config = dict(
    d_mlp=1792,
    norm='rmsnorm',
    rope_base=10000.0,
    rope_fraction=0.5,
    tie_embeddings=False,
    init_std_qkv=0.0236,
    init_std_up=0.0236,
    optimizer='adamw',
    doc_mask=True,
)
Each number is 128 + 24 x the weight over its row's rms, rounded and kept within 0 to 255. Layers, rows and columns count from 0. Numbers have three digits each. The size before them is the row's rms in percent of the matrix's.

# v: layer 6 attention value, 64x448, rms 0.0347, rows 0-24, columns 128-191
# o: layer 6 attention output (transposed), 448x448, rms 0.0356, rows 0-24,64-88,128-152,192-216,256-280,320-344,384-408, columns 128-191
v0 100:153100140134150100147128115168129137132114112147087148128160138096152130126087112134092107143136125144125106097124134099090099116133140143148144103150143129099099144133069147085112149110103120
o0 093:116125105103153112084120140139123129132117101150115168063141121181144148145121172167127157152123138144126103091164122094088064116163144134180127140136141121098120101144144124121114177164138129
o64 096:172136110163120098088131129130105108144146155172141129077117134100112133120163162134110106125133110145116163103134120168115141101094138130136113146145112165116103146108118130123157124147156154
o128 092:126116107146120094146143126139147105133142121165133140058130126152110076178147107165149088209106166091133148119131112107109143109120129171121126097117158170117097126130110096151167143102091124
o192 102:114125127120121132149172147107121135085169135091160120119113075130129123099108137111127119247095132165146172138130111102105088120083117121134130099087108142142142095084156071125088096130153107
o256 114:121151132163152066127153126128078123131169126123113125123156136079115110125151103131161097110096146144129161144157139113137117113083130138128135096144130165154115109133139112125117099117100134
o320 106:138112144122136166117160119158092058158114116139112123125160061101147137138112105134130114094134147151133095123106149103148154097107105131139152119152144136114102152120105134149106110103112178
o384 095:140120096140104120127150194135128088153135123170102133127100114132139078126123130149133098112158144113064096140117156097105110087155143154117090100098121112108118120146071130138107131095123161
v1 100:150130118131129168167162079114154138122124133155149163112159085141145093119151105114104159130165108169103118126106140122138138109130129113158158125140111122107110114142106152074104122153111098
o1 104:148152146127145144134120141149108132142159139143116140113117097107149131137143121150127157126161080114167121160119108114149099090176134138108139125110157169139099092137113174150157099109143144
o65 095:131147145127094132072109126158141148120165122133145104144140136097168112132121118131129086179142106128118195160107088098125134122118123118169133119129125129114135174156126143097120091115138100
o129 100:175102137130151147110156156149130092101129103096087124119134132111128155152120130161136105175155100118106145143157132099149106132119150119101179167148150133152143127147126119144144134143125150
o193 108:110156119166101136076141158111138143125186150137105116146154158134107152111143131163160136153107139094130135117110112118148093122094108148138101126138179163142114098126142149114123128104098107
o257 119:130091134134117150089123119160160118111138126118122157101119126118097179113119105135138118160123116150153161162175126070156120147117126129155128206097133127132163132139079128108102111101112101
o321 103:152149171145132110090157120096137152132137108128137150127160123092146102110091147139132114180132094109114143141134120115088110131154139128129161119150104156116099187177098176091111118158112089
o385 093:175131147118132129100091120123133097147167130113120136163093116101107111171129181109108122129135104123123156151106138134164159155100151139127170129141135147150130139118094132133128146133115133
v2 094:154105091138141147146168081123113143156115086129127126121144114160124100134153145147089141121162107168135144126119136155110116123133141176091133106113141130108103131151079147110142138118126131
o2 095:151111111115133106094124089168098121153103131150136163110083122091138114141150153065083147085107182149161108128110133109147106119120135149093089072137117120135128103166114116124116164126127139
o66 095:112134123122125152134148151122109102109106099124109137166159163156139154122129143147123115109140160163155119138169126126111110117138109166168146149096124126117125106111118102151096128110154176
o130 097:136127119140126137131127111097102144127115097144084141117163159109091125099143096122093142114160172147146103156119122158121096161078125109162127149146168159142147136148130152152115159097142114
o194 101:144081121152131146155142105151143126127099108125171108074119161143171110109138142084106133081135135150096138138126116140109168101124129139162129144148078145147124116134138144158132143156148151
o258 120:204090089095106140165100107120100173081133077140098108111135169146121129148120152101172106108114146155114101144118135145128152085084157136144118139126135085153103151144110142127106125119121151
o322 093:141139069125164138152148137093116167098126138121070154138122153111138122125146134134086098142101125135125188161170071139115128137105114158114129115095141176136133134152145126124109085149180109
o386 090:111113123148157116107173097120116149139087097166110166140161134095134110129140118111111133091142133124143117148115109120114144105093108125138122065144136137115121147150101146115139111125121161
v3 097:115112155085134152106081101139140099095129137098156090155107132074119115168145159101144129127147121076130139116126114137105108111092124122146111123128123136111113184133129136167134110087124164
o3 097:116146124110166129154092084111131154110106104132099151145137117079131138095110112159149141129114173120128121133111135166095099079117100141127153099125146131141130122166164120141129114134111138
o67 093:099131116157152106137129101125123142121155123109126152096156091130089114118148170143100145181132145111135150113118118127164115099109120145123148109130125207175120152169140123160143114158136119
o131 106:097099113100147116135096139163144151087128094140162179111104095127127096115127153156123152172113124140120118115120107130132133100160101138141104096094111109147137139167156137141089120134087104
o195 104:125124125092134136134106133131113145113129127146136122138125118164101134120124143110142167182123100164139089146116139125147122145138127135139120142195133158176123114108146108139124158132142095
o259 112:094140113121123104115096160140099192063114107143164102118085101123144110124099150103165117128131115118126116123106109142136161104142159151143124120119096130141079156169133119123090111124140087
o323 104:113128149149134084182121076112145110130122117135145096089168113153098163131142116141115163128113101133163120164106104145160119172114119106133143110135139184193150134153164134185135161109150121
o387 090:115133126130137137109100119134125129082112098100131157104150133128139124112132136157118127176113129127139135102153119128087085094108107130130160127147129124162114134090160086150116142122140123
v4 105:161120129116124102088148119129126120123146139102145102128124116111160155139153102124157141148116122168153123096114149124164142139146129117145167121148136088089143149133118100110091129110107118
o4 092:157099101074167155110126148157133117117134119160145122151147153150075172121149132124148108198124151119096138099142152149110136115106129152175132134093139088137157142086103102140132154136107159
o68 097:139102117126142131149135144154105142136156154111099174163145128153115149145153156151130129148153159138130209108126141120151154137108094162177137144137161124163137106141142118154115113135110085
o132 091:114095134115152090135116128139137131154133118107142153131116128144076157148127147142146099140132132110095168091142110128126101107112097132164164167088137081145134136112138158113118153146088129
o196 107:074132127151155154138127097152146129143120140087152099118156140149091112148111151140149147141139161142116114109110137157109114177120096152079105103133119161093111090127167125147164112155143100
o260 117:112103163150110125155088111165121107122111143155114127167141094128080146123123131109167128155122140117121147098084101140161105154114139148116122158070120143126128096149130123136094111131125135
o324 099:155140104157137141109087129145116123133116124134127133136106099160122112130173151111139133095114160153115095109112118117145127132120085127135143146107107109144160095163138114140083093097127104
o388 103:164114078145118152084085137147154133164159108130149157148139120105113151124131113081142129184133132134106078148150109143109156099108159125115156156084082113141117097110124097137079150128095114
v5 099:087125121156158122160125115127110087126107093089149130112119116148141144163128151139164122126098125123128118151155154117108149107114141112167153099105127158155113106173109092131143114102162189
o5 096:125168117123115130147155122129082133140116106136121114115134098099129155115110135132106153175104157138097131143100183143117092132165112111140105127105095103101154108129118094129155069105118141
o69 102:118146118142131138161113145149152102142117113156114124103114110112178151126120103145093128202113172116095134131121097156068135162143157134114137148125143138126153112151108153135103143113082169
o133 094:117143120097123123166136145133107092144130078159150132099120110093110132111144109166094127208141167122123170138115108145126096146117114140114108129131108110086131137128127144132120076108131146
o197 102:142158108164175133136151135128101151137115171094111098114119134109087141091095098122170131169162115176174104125127126163134153129171141170140131104151127148108117151094164111104182130157121117
o261 110:112176134142134158098157152129138127130100098091114066094120123117136115130089107127125115124127110165128135116120091128136059148136131155101104113133107164084132159118169136106119115160115105
o325 102:111126124142157119128094108152139138119120133088109128146109087138149108121109136121110097193136113117158131089135141132132128153158141105100124122128124115117120132214148145158124118110140136
o389 101:143119152115115128114134136113110143137142130124141120120091097130103132134178130127137159195113144118151081126086097130144138141118135089120145128107132085139145090165117134103093124149106149
v6 100:175089101105134162119148112106089157122133111099105141057174125139122100152182099149126112124160154120131133112115117109123142087106101135134114104166129096125159158112126113143164119107167120
o6 091:133120128114122181123127096125125117155132087103155160152169160154098111123132109140139086130147114134119109116157147168110147127135133103134108154130150148129104154085124129167184148093169146
o70 099:144134143109150147104156109136121148124117156095132168122139147168099122136155154130155133155146105110117119101131162100110142118114082143122143116117070156123152117111132132111163129143120133
o134 101:136106141103175154140097095140125155160118121127124183128108149127132121147171164157156110171122119134093109132162126121089133130125120093201184128127060119098107175126121129143135126108104136
o198 112:115183122135152182070131134140112105103147118128118100112114148135122146133124164123155138110148153148145095077131167106154169135104146163132120139093147109133123083097122111167121122131100096
o262 105:126148097134151184115106148163098187135153128155139108112143177132114162122176140130154112138147133142130108098105104141150131147104092110107141129138064143090136144145092120141098135111108113
o326 106:167122143153142159153149120080132145103121178091102143109118149108169135127184160176163121190082136151127176098112146117112124128116107115112145111144103105129147132141115138123126119138131138
o390 104:131121118158146110159161123138092128142128188102095158070134172186153126155152145108153121147173150146119109104178137140110175132150121102159119155157104119121115178132101152152124140147126127
v7 100:171164148152131113103128095135140139147087165109121106112111102126109094103146086131113126108147106156089148133092137161140104119156108109162115112126102128116106139122119162121133072146162151
o7 098:119175123113116140167152101127121142149137152134148175118138115102141130101129107179126144130134194109080094160160124154086131134125095085117171146093100115134087132163163121129133071129161148
o71 089:109092174122144152095145121137086116173156117135181151117120144129097087095160126155113154031131183114141157065087104130073147114125128106143156141104121133118105066157159122114147102130124143
o135 088:144116156122127105101133122141132118182150108095092140131132116083139085111118088157119132057140140089103127144108104138118120119139138112150140144109092162145143091185158111163122090124163157
o199 098:125139133120106130121109135136145070136157089141124159184151117139128139107124138137117095073120136121143136138132132132145133157138119108093139100143129124122154127126121142089091184175122130
o263 107:110148160149127100148161111159153072147140122109096121154116099106152093144079125158102134080137099098107113153132133177148117099105161111106112134160077143133114124107129091120106122097121118
o327 094:147113177162114111114149076157111151140113099152121128093191139107138138102129134097131120098131133147129106113088115150102131108107142125096154083115161106151123107160136087122161162113125141
o391 094:133141120170137147136179147136150151131140126122093156167106075064137085130117073151115152167135103099133115146123130125126166131149124090135142082088120143124118119164128092147121104105187147
v8 101:175176159149158163100172126129133127073133151171107129091113105080117146112135139120158138109136103118110141152125109093166123093118112184144098110117132137150091137149142144162126101097109146
o8 101:123163141158143140146148139133133107127151158076100160119126125095137116097101149106149102175171095120084146111098152112127156101109153124117149163155114139119132098125167124125128144141158097
o72 098:166125094142147148105118124097141099128128146130128125187148124151137136132100097107103103165083096158129155119109108101194092115111119147138162161107120104111095130146113157153149148128157141
o136 108:135133118157124148110134153149164120109150146124126171130103161110178108108120139141121116198158105114128114103102116117156123128139113159112145156116095152133106120116148153140062131121155094
o200 093:112106076119127106115125093158145124107115130129156131102142100134163127128124138154092100135133116119131130135158114117122075114134124149139144145154141080126135119132135152143148107158107107
o264 103:133100104131099097107099102155112154102130081136121108160129112129104077126113189113139109158116137133110154115139130112111145131140090163175124111138086115156099110114150104083125101112113129
o328 107:160153135142140103097142101120117100076165107122131148116105095109188122159143120140103145143114118114133162154115143109154115117129113134113171140173102109116078114119119173156169090099142096
o392 096:156102125159079124114124137166121151095132130096111116129104128129164105167122141105140152198139095164138107164109140122172154139113150141109084095139131108146135128119146118142122146166162121
v9 105:125128096147157102135103100161157153184125100126127097081132111149114083133125119122149143146140136131181121133174140160133138148158164123116115139164143140144153113138107149098146143154112117
o9 108:119174127135168142144131147101100134109136160100110061131139161128132142125125117160125118094172106132106154136121104139138136124102141159123113128188119136114149122116134107131144137117145082
o73 100:148137111092109123118095160153115156097111159099108096164100158102131133134110092142113147106158142169121143134112147133126150139094137098138119135145115154110131067109103170104108119152112132
o137 097:115092106157151150125117157120130140089141101119106149135150146110142128129123101139094113140175080154098157175151135161127134106074121088102138140160151111134152148151126140130165118160120123
o201 109:169143123098095136113120116084144077150140154125160124150098150131129131104140113110151114124118129077126180092117144130129144151150113155165107126101112098115091146161164116109148148106114121
o265 098:208091114097072167126134082127091115091136149098138129136157142152110131116081090123135173058141142147147112137143141123127167089106153154153154148116172170140128125131138167124138098116109108
o329 108:145155128106127116115126153161156125119115094133094174122126151115166097146101137116123134043147144167162087086123128160072136139091134132118141133114128158147142122114134168121118106163141103
o393 102:109118124166142059147119140146143110119092073155129138093112116177201122118118100169096139112153137137129151139137125172086088145115105131082129172150155102161117117122101169154106118091099103
v10 097:115154126141154145139156123123103104118126104121106098114112111136138144170156106113137121105097143182172126116105118103113118108117129179103111089151140103130137114152154117108146133119162152
o10 088:146104101159151136091143132101126095141123149120107092123109134116163153111113117156141123178111144126130150118128158151079087149164116145118164135129115075136072158127128100123114157123144142
o74 089:144111182087124129091113100129124113133177113116119151128155081109170148113117144166102135104109150131072170112170134106107124089153131137142163137118100137096123106130138108135132116109137113
o138 087:126131144116134152161126100127167085119107129120121118122129131122154171156104148111176114077173165127132114131118132128127123196135160150111171127123138121118098158073108101147178126108127150
o202 098:122113134130145115101145118141121112127153137089121167123124151081151094121113117154115111132123144117107156129144130125112135146112101128082189159089141148155082152170090131136132128144140104
o266 111:127136161120140138178117112152164091134154088068144143117146112099149130146103121160103077118152088114077114138117144112112107156087111133141165145125093161105116152149127117130136080118130138
o330 101:135094137094073169078119099148118141113107160141109127111125137104104129106142142104114106055159144109126127124119121106150152118127142111125124130143104125133163090122156100077156105156139162
o394 101:165114138128136122136135073126115115129183122112135106119122107088136107154135127131119114180130110107143127109125156121135119135147138149129158104108149097160131170104149073116112087132109171
v11 107:139137114152112149119130091122159087149161097112140129141108131157073125082108177104172134115131140095148150137124078151102083112107130127156108100111119154124125128113159143104158111094150132
o11 093:116085130144130150143138113122166086103097110113140131180130094106109173128115117151102156174106138132130151152154121100133076133100154107133128128120150112141135127114142109124111107095151127
o75 105:126077159131126138162142108107092150182143109079114099105131135133157090100153127122096149099167116150128113090115157126115105153122089144141142154152167139122116125095120178138132133120163138
o139 096:094082131150121126142127125175122129135124121120123143159082081148154094128119142134146154073118131126142116092136138150135141136114090118167124136127133101120126130141109142144100084098104135
o203 106:148111106104151109119112134156130163163127124102110108089135109110118163151102110106135139088113147164112127135117155116147179150111136138154127126168075148113142133108101177141127142148116128
o267 111:126143141126107117102128124183093157136098103126155092131101111100133141137098108129115130054113111127094104091154125138115127114135130166126170119120084097129106119165146154132087139080109126
o331 102:118148128086116118193144137130141135156137114145182125107114143166105113150151117110115136112127124108111158107091109097137102192113102137112144172146158127117118143120152166110175117158117114
o395 113:131065112142105151161126148162175145139136131085136175162125097112090120160138095104162121168134156132122106123147107147124152125135128146166114138082130110126138115118167100118095082146119097
v12 101:109131150125130097111139083133114164120133106082115113125170095126104115095113110097136116139128150164108104119116089163164124114148146139104133156129164118108147161091133086126098138129164094
o12 090:158122154155102149119108088115090113147157165121163135121076149129101128114144195090140086053135136123187141121108118129109143128126151156156124128135108090099143127101158128089131141143077116
o76 093:176135157131087152089179099118109107144141124129127126120111111156095113140118106167130143136119109131147105136131160123174147148171131166116094118111141082108119158096121120123107096163123105
o140 095:146140124151117150097136069098116131143139141143178098143152084134085139103127150102148141113113186134170112124091110133109114152141155128125132128148155103123130110092122139115084117155108124
o204 103:097167118117121088119123120105158084088129109144129129156130104124151100142153137126136154117137107123134143164151109134126161134157101135087095070119099097110141138153102089134115128149073162
o268 121:137092150144144137129131104141125112114152107133121091153119106122107102133107121144186109153107128099143131154079121138134141097144108114126120153082079150121124111142150058118123114078095156
o332 104:147115131082172116130123131093112122174150154081145127106132110180093133149157118182171117105108113144124149107125111110137157120182100097142142157074154108095162108108118142114115106177178113
o396 103:143140132117137129133097073103122138144141115112145140104122129140108114139152185144174103023091146149176122136115116155139135147117148095161128190107152144077122101120129141095125145179127107
v13 102:142138133116108147112167117154150138148121136139123109123109101137126114144085124092126136109106148142152158141122147116142152135079142119147165147172140103128099117120102187148130117102132152
o13 087:150106117155149142074123139111140136163130107179141124114105107144176130144106157118118103178106135147114132147168146177143147136160137090141109147156094151134115167112090146164103114088104106
o77 103:156135121137142145122097099116118131168125105142153159123128159135151168168139105125105118109129138167131123114147083122097123165163133079134108091142119132115106122142097116113142166163121171
o141 111:117100095118167143130140119157125134171164074168158135140132112143114137172145111142137094154107091114124122110145120167133155121194112103129126094124109108114146167139060138165129150123096130
o205 103:128153104153123131121169159116094126093164129145121140138127113173117108122137139116171111158134128100124133151109066179151178114154134141134033097132131158120157133147129113131114128137168106
o269 094:149140137137114138143165133178136152125143070132119154130119125153086094159132135137138099056096149159126116112109123119164157092197156105168112143100147092146127132113106127111159154169140121
o333 105:104134130125192105096140139136126116173123113139123144133110119158181173101121103107125149081118139125129083130110135140127146129106122108078109101144163140096131111123116127141118109074145119
o397 100:114092091166155154122147128114138111118165095151156134135094117126140125155149080082109147151128133101122055116141121170122184098127142110110105130114115116153105170113091137161114151111155103
v14 096:162104118143107122122125111117136121085094130100130095179070126118090086156097149078113076136106114156151110107123134107098089120105105161092103190121115124127094096127141115119156111165153122
o14 098:127125146109152130116128114127060144119168136100112119132148141101143125096088144130125082154135159155119194154110176180097063121115150140083133152131125100137127141103135118159172090170128145
o78 091:147094133110139105071076129145074087125127140090118085119128126146157143082129131112144112201134152119110157118103174146090144129126101112141120105148128120151123117137108098183157131137110142
o142 096:097125145120160164081164113108124129113148108115144098098157154111105135129115146134133124163135133173123150115139107140135077135164112134122125128138125108161102133130128101161135160158184151
o206 102:118147107138178123137114118143129088157143106114147181119115114108135129105142118179082150134141169114111183159136175127131116099137123136109122062113102128146130112114100153138135112122113131
o270 118:151093165134156171129106126130136106127154116126118085101123090137113164173157096118115095191154138178083121115153096129122132133137105136143140173124152135133107098170114140158086152164113135
o334 093:095116128159133122117096129133112098098134147123119095155084137165114146143111161118133126167144139141102231085086162141110149156136105173076125108146133103106138103156093112143178155150132137
o398 086:136145138132138123135132135097092134093160123123104067089125142125121125106103173093076075152103112130150165084145144176112088114122114092113200148110143152105102109095123114117141110124147152
v15 102:128159123123120128142106145116153093138117170117103137123146155102150108139162132092108134108114158108107128123161109080152146147089122114118132099161143167169126150167103120090069137140133133
o15 094:126087136148132100151110143117179133109074137190139149147144179190111162148137081129104162195083120130148143151154095152149110163112081134144121095188143094136125110144113161167128114110105127
o79 100:158117143151166123135108135145130111105136148177161096117071143118114137098098175113161101138155128148117146149106098110112126145170158128154138128136080111147148156186138149151167098130110109
o143 097:130123128144137106140116131144155129130089108148132129154089123118112158101116077158117159113127112108115150172187147116130135130150156118155101097136101105174119144141110132126124127107136135
o207 100:174088117148116149139142129126128148098135138095143125102154124122126123062138137115108123197151103120081147111107114179147122119146196062128134150134165093141135160140100112142147129156170144
o271 106:117138137130150122096117115120125093114141151148126118157078095133096191114137119132112153098155142108126080113130147127120103095108157118157132148137134137124136120148142135110147167122167136
o335 108:147171136110151140151125106089127145106136125175093135148077150132140131157115171130133087129104149136111178111114157126098126149148119152132147125125114125148108151180107141101172129092147134
o399 101:084164141171163130156100154184167155143119104174119126105121174157119123181134106146118145213154155163138171147125120141119094128118099166107154103133144095134107125113143127117145107132130102
v16 099:104102176079137135161142116151094138135154125151102116141140088131150160138110140143140151113106129152133129124092119139111158134083103143158132118128095107106154134111125090110118122121167153
o16 089:139143145106129146121128128128117099146113097122132159129143153136112147116119127126124120127182153133098120121120098110122139133121085179110103122157136171143130157177149114122177144128107118
o80 093:153130111101137182105169133140110139137123082154115142121148106157123127147134144102145108159121154125085114115154108154093103129082109127117163138115120201103081153130135154156121134105161121
o144 096:146143093107149108102149117163115106174148129105099123104119172150128148133121098116112088149140151141102072124152087102132146142106085151105146098116124159128112160168138118134173137119134125
o208 093:185098072156086135100109130135151148168140157148093143148114120147142127161175141119179122150086105144164113149136111122098147113110163138145091116126143082079134158130150149165124098105114135
o272 120:145114121159138112123141149163120119148168155085108108123121120144126110160125130123156096121129159119139133139124156125142106117102129176089113130123121172082114151112146158120136121111127127
o336 096:099173104127158130135150128122138169125140105174111104141147094122131113128155106109146108223107114106144168134120082146114134144116150126123165166110103159140134183123125127157126161141129103
o400 105:086193168138139093138158123119146132117139074173117144095170155144144173128124148166108123126130127148133127124089104106095115131111045154143111134152093163143121121127146142089148174159120088
v17 098:133133124167152158098129137143127170147089139124114142138102174129155118138074155140091144117115114147128118106078095105156117128134121097157102145121135121089121165111122130149149149131126168
o17 097:135133092170126092110113133141125125162148134066118173125106102124111129121135119135135120032117155135122142143138104073158179094113144106088133124125145142076142124120140144131100119130110146
o81 098:152122139093138113107128141143101134081116090137106147160110133149150116123139104129153154047156165124127101157141165128162130130120112119166088151117139154157137107112151076160151140105119143
o145 100:119090139144156134126131132155122106140163145124093152126121135162140102124088154143143137066133114153114146125122119116114132102109137097146138083111171163130146129097133092117127100161157162
o209 097:135083105099096118136158165160131140102141113107097147098117124131091109143126121145130129070108152141127057120156145153127093172136133103113160138072107148146143131108131126139075058167115136
o273 116:111090170093138100091162147095123152142188094126125151163156157159098110133176091097116125143138121141167120108124160121174141155128097085110136076110162111088157102120110110126122106195115143
o337 095:157098126093132134169142133112134110136094117135119142152137128162149104117131140152099168065160150133112080119142151096140142107101126164126132156083161147117120141116114154151121088090094163
o401 102:141139135124123116136117099144135125110154096153120132123123140160174107102121145130126121111144152157151141134098122130124115107079113118148136134156148166106133121122169117113135142098124181
v18 101:123141156115136114122107114118121153165076126120130150077124136106135098100097127125125133106144080119126128163117092144113142138142119105113094122168069112164095122123107124071155107107115096
o18 087:092160111093125172066123162128145105099158141129128125130125078089099132111089163137104163075148117150133083109149111097178177161108137154140111143121105141143111114127106132084168121124107099
o82 092:153070160094134162145161152137110143126111076107096111128123160170129129119130122142139103117116126124137074129138135161179150189170112122158085161098124152110118157102151159126132118091142141
o146 101:124137162101120148091122148123161158093138136118143103151076118155154119116116173155157123119132102148131111123120122115141136144147131140130113128081068109103099111144164132121085134097145096
o210 096:120087106125138176132077138173133112148145139163086100121165142163143157163126120147152126093142147148055060131143143113117111122178124135106075147122136104108125144134166133190103110103096165
o274 117:136111128137148145183114124131155117131115128122116130109160124143128132127083131180149114128112098137092096165161131091108139143127104151106124128115087154103130127145142142157095086080134115
o338 093:133103091088135123146170170155164133169130103131155090100177172169108107163135150155161121145125123128113161107158117170158137112146139087169129132085152156112151149147110160147172094095106163
o402 108:110174167117147157100101134120133128100125125135109105118137166144142105113093155153124137060114104183173173078122105136145139110121129107131101181178093167105125114123142126101150167089113109
v19 104:139146110109147110147150170137088076137082144092148156102144124148125131135160109133109108147119116085127108087134138132143185145166151130164120105088139079054087165155182117120150106151171098
o19 102:177149109111129096134119074180109105128114114138114150134090109142114122119160123118124136178127156117137144136146137123133149122140110146143114095100128137122143161153102123130157097146095129
o83 093:147129095136122110130068076136112162146133127133119167155118111152121145080115117102123121172168146125142089128137107158152154114171116124118152100116170096154110164127100143157179167135168149
o147 096:144137133118130135114085105119122113119122138124127119136124131137125148124160082084119146146142146131156147103135136095083171112189109115166145089094148104125120157144143143127129120115084087
o211 103:186141166153124130114151148111133164135177140131121164123169098160136097121118115120130130178117133135105114134120171138106164142146100128155178127145131140140143125139072142142126105135180120
o275 129:092114147161106137139129173123097140114143125118126138110145124163126075100134093122133114125144097140162136143152110116141174119153152131169129092119153119103112139118137163081164116128124103
o339 096:155161123117155098148143127153125177107144146131125143110159120107116173095113176122108134172142131117136160139108130154110112130151075108125144133137111116084131109164122093162140142139129173
o403 092:140169111101134104143169136120109121117091171067143128124160142140104156108149119127142095127145170123111138128145106132144157120178139135125121120119150157101133147158143150101128130135124163
v20 101:143126121084138157146154137119137136140152148098102106137145129135149095139160106118155116127154161128094140120150106114121158102123189126109112125077132102091114157153113138163143110096122134
o20 106:103129116099114111090139142123152117127146155141097123114141151129127140118103097131133079168179138088092123090135105140090136115173109092140147132071119123139108165153145144153112132119103112
o84 100:115116175132157090110101144133149094162121143170099085140130163124140070127113117148109129104127153126142165109142115157125150128137108148140107123179140111149137161104138112111171148117099095
o148 099:091106133108103115146132144115129102107160167140090112144133092137096137162115089143124113133120148132112132129120082145101121115126159142158103158109132116125142180107125130143169115091097112
o212 096:089150107153151080137089158136129176127086156125146119142103154126133176127166129145132116132115077099179135138147092131161050116139114118109126119149131146154114147135162092120151141114118084
o276 121:142092116119128104162126160134091167098131128127147151163147124139105112130151099105156137149160121152183122113121116102166132105149203092167119133105154119122122122109115121120154107085086092
o340 096:103125162128128180113116142131150103150096156145119112095139125139134101097138108084117144130158147120077115121115137157126151132134129147104106111132125097149137115126121135134165135079145086
o404 095:151125118126105177096134140141135091124175154138106128120125084160148136101145143108178114122119105124101128152112128131147138094116204143105122148091134108146114126127155116152124088103103165
v21 104:094118147134141132100105152145075121145097120128119112126068137126137125147124125086133113113159124147160153155100138142122169149128123083122087138118127096120158131134150200134129192123133104
o21 103:108140167104122132177136117116087126093115116113122101140115135136119108091103136131120136059105126141142125123109162152127117143109147147142112138138118131135141156076123108141107128123116126
o85 094:101107127139122085126181130124085137116125153132116100132120139133125122127119123133162123085147146141143149154108130185096129096133148123108137163143154105084146084114131094141103126090113190
o149 096:089111141092122107151101114122107152141159122135129110136119118178065099140151132134155141051152131128150078109125175133143099144114155142165124113109127128130106154122154125171147093084109138
o213 100:122183153134137113148144109129145111101116144163136137127194137117151134115122086116114128210115136095090203111119103130142142100129134152162149135124110172140120127119098096088154095101124135
o277 123:145171110117160071136153105150116146134141097142066143124162165129144132133108148126118144087164126162155128156110186105139123100100151147148130106145121125109091154139159172149124130079110153
o341 099:132092141136118117141123099124109126146103084130134138142116164120149136107151153135160147079173101176145144154102100156109139063134146106137127128147165109121153136144144097122150119151089178
o405 095:104159118121105119140138168131176112155127127116151116124108128163107104119132092121129116077132111128150106163130141133145121130143182140169110126124097093155114153118113120110120128080181097
v22 099:162156167135143107155149148161139128129147108124114156128108093069113079139121103079087121128118135112152113108117138091145148083160087161137137117119157154095132126115130151080179107123127078
o22 089:137148124165170066140147097157145155106098123075154122110127157139118144136150103135080132070116140145167164130165152122132109146154101185133094154167094110104135115134139162112149121128113116
o86 098:131092112148122109145171116118118111109119147105143139141138107115149107131134084099146116142125115158136105125166139115141069111131156146089168134128133089159121149163097153105135083152093115
o150 091:125133148166136072140115140151138105098111102117146138144076076128157161151146113114125114096107134109169152147141132137120122133141160198134110155143165142128129141172125132104173122111136101
o214 101:143136095124103148120112124135144129128161176127162166154085129130128133122146161105165108108126088146133077129107163133119110189118106093145180145113127134166182094146131136125096164178186142
o278 132:101120131120153118146123132137145092130186088113154109139089089122113188127126113111138117122139110152133111156122156105153137139182163175121154137093169163147133102104131144106114116204124102
o342 095:148175142156084105118150147097141141131149125141108107173136093126147154126098091184132111176107108149182176125132137114151062125150097150153145107109115169087124100178101149116122123160122118
o406 099:086171155139170126124088170097166136085118120130129160076117120115119137093146145118129151060114135104181148143131109101103133102147117161149136138129130134108112093123144185096183082127099104
v23 097:166165120110094130085126125126143178169112108106136139145127162153142102133110139164102165115126167141117134140135111156113168155112145114084158111135132166101146115168156135123127131121148139
o23 087:150125160110138161105135099098092141157131164100142108072104146080133138145120114127120123040147166150127086060149128172096118115126121122096169126137084109122082137145113135128097135183155124
o87 095:117196185145122155127130111150094106152105127126090139108143188093138152164116150113107121151115113103135117098129116089116128110126168139117139107152132109139157165163110133164115154106128169
o151 095:188136130096153127093130120094099156176131139106134133098160177136112122101114152118107136094136127127139151126117133122082096123108131091104178138115132145165112166137081119129148120148119128
o215 097:139089090137117143173106156146096141117121099086116121108081113092130137090159123115149129094154122139168124129116117093091134127107128137106117124121146108141120134085137110121151141132109131
o279 096:149118131121130178141124143147085130132084136155137161095146146173108090129127108132127126164154081129158130112123148129105142106106136159119110127107103129112141147138115145115158139055114126
o343 105:137151142105159136118149102087089112140141144145128123111111120103151111154123114147138141133137118139155145081135075096097146118121131127140144095130118129120154131120109133122115125134127163
o407 108:166132171144086111137185103083104136129113108143145122130128153132132112127110146159085150080085129141172125115131139110146105086113110084124176110170107110174138117132093142112155127116131151
v24 095:165121133131121120101185105107118132110119106161147136135161131110153136142115116107121141139156121132114126124110135107135102160132126128145146095142114111112094118142138137139124126104176090
o24 085:123083113136168118098144127102159129116130078131079103113133137147135109175079189156140136162151117121098113139124085149117133159123139147110158183144098139134101110083109122140164141129141138
o88 093:101119103116155130109146136122133093147115172134117127100147132127168146147126093123163127082108125133110167079129124104110122098136155118181158126134107116089127147121107115120137136120138095
o152 092:166086115119150147113127170129165083130091119104128145099157125165174167163095151148173102137131117105146105098150139109147104131169159167145120140121121097153108161144156098102133155125126130
o216 099:102144147100104118126088135106120126103091188055091127107114146168130107082100107143133150048144127106175160114120127111121152126077151112118107145125119101171089126071123126111122155138138110
o280 099:148113132159144158140079140190112102121120081140171152153110091118129163104120110128153118112112089166131112143146133093137115115147158163148108140084154139136121120115152183087132113113116121
o344 093:143104157151115106122184136095115096143130181110080118131139139125174137102131088132152138003086101169124099132104171150144105111117169150142127169102137101148129153134122089124096122115172123
o408 099:151096089144149131149164127120145109155116112149100088099090123170177136164105115123143158138167127130117059132145127121117143143120133123105126099143129094174177177118117100129082161116140086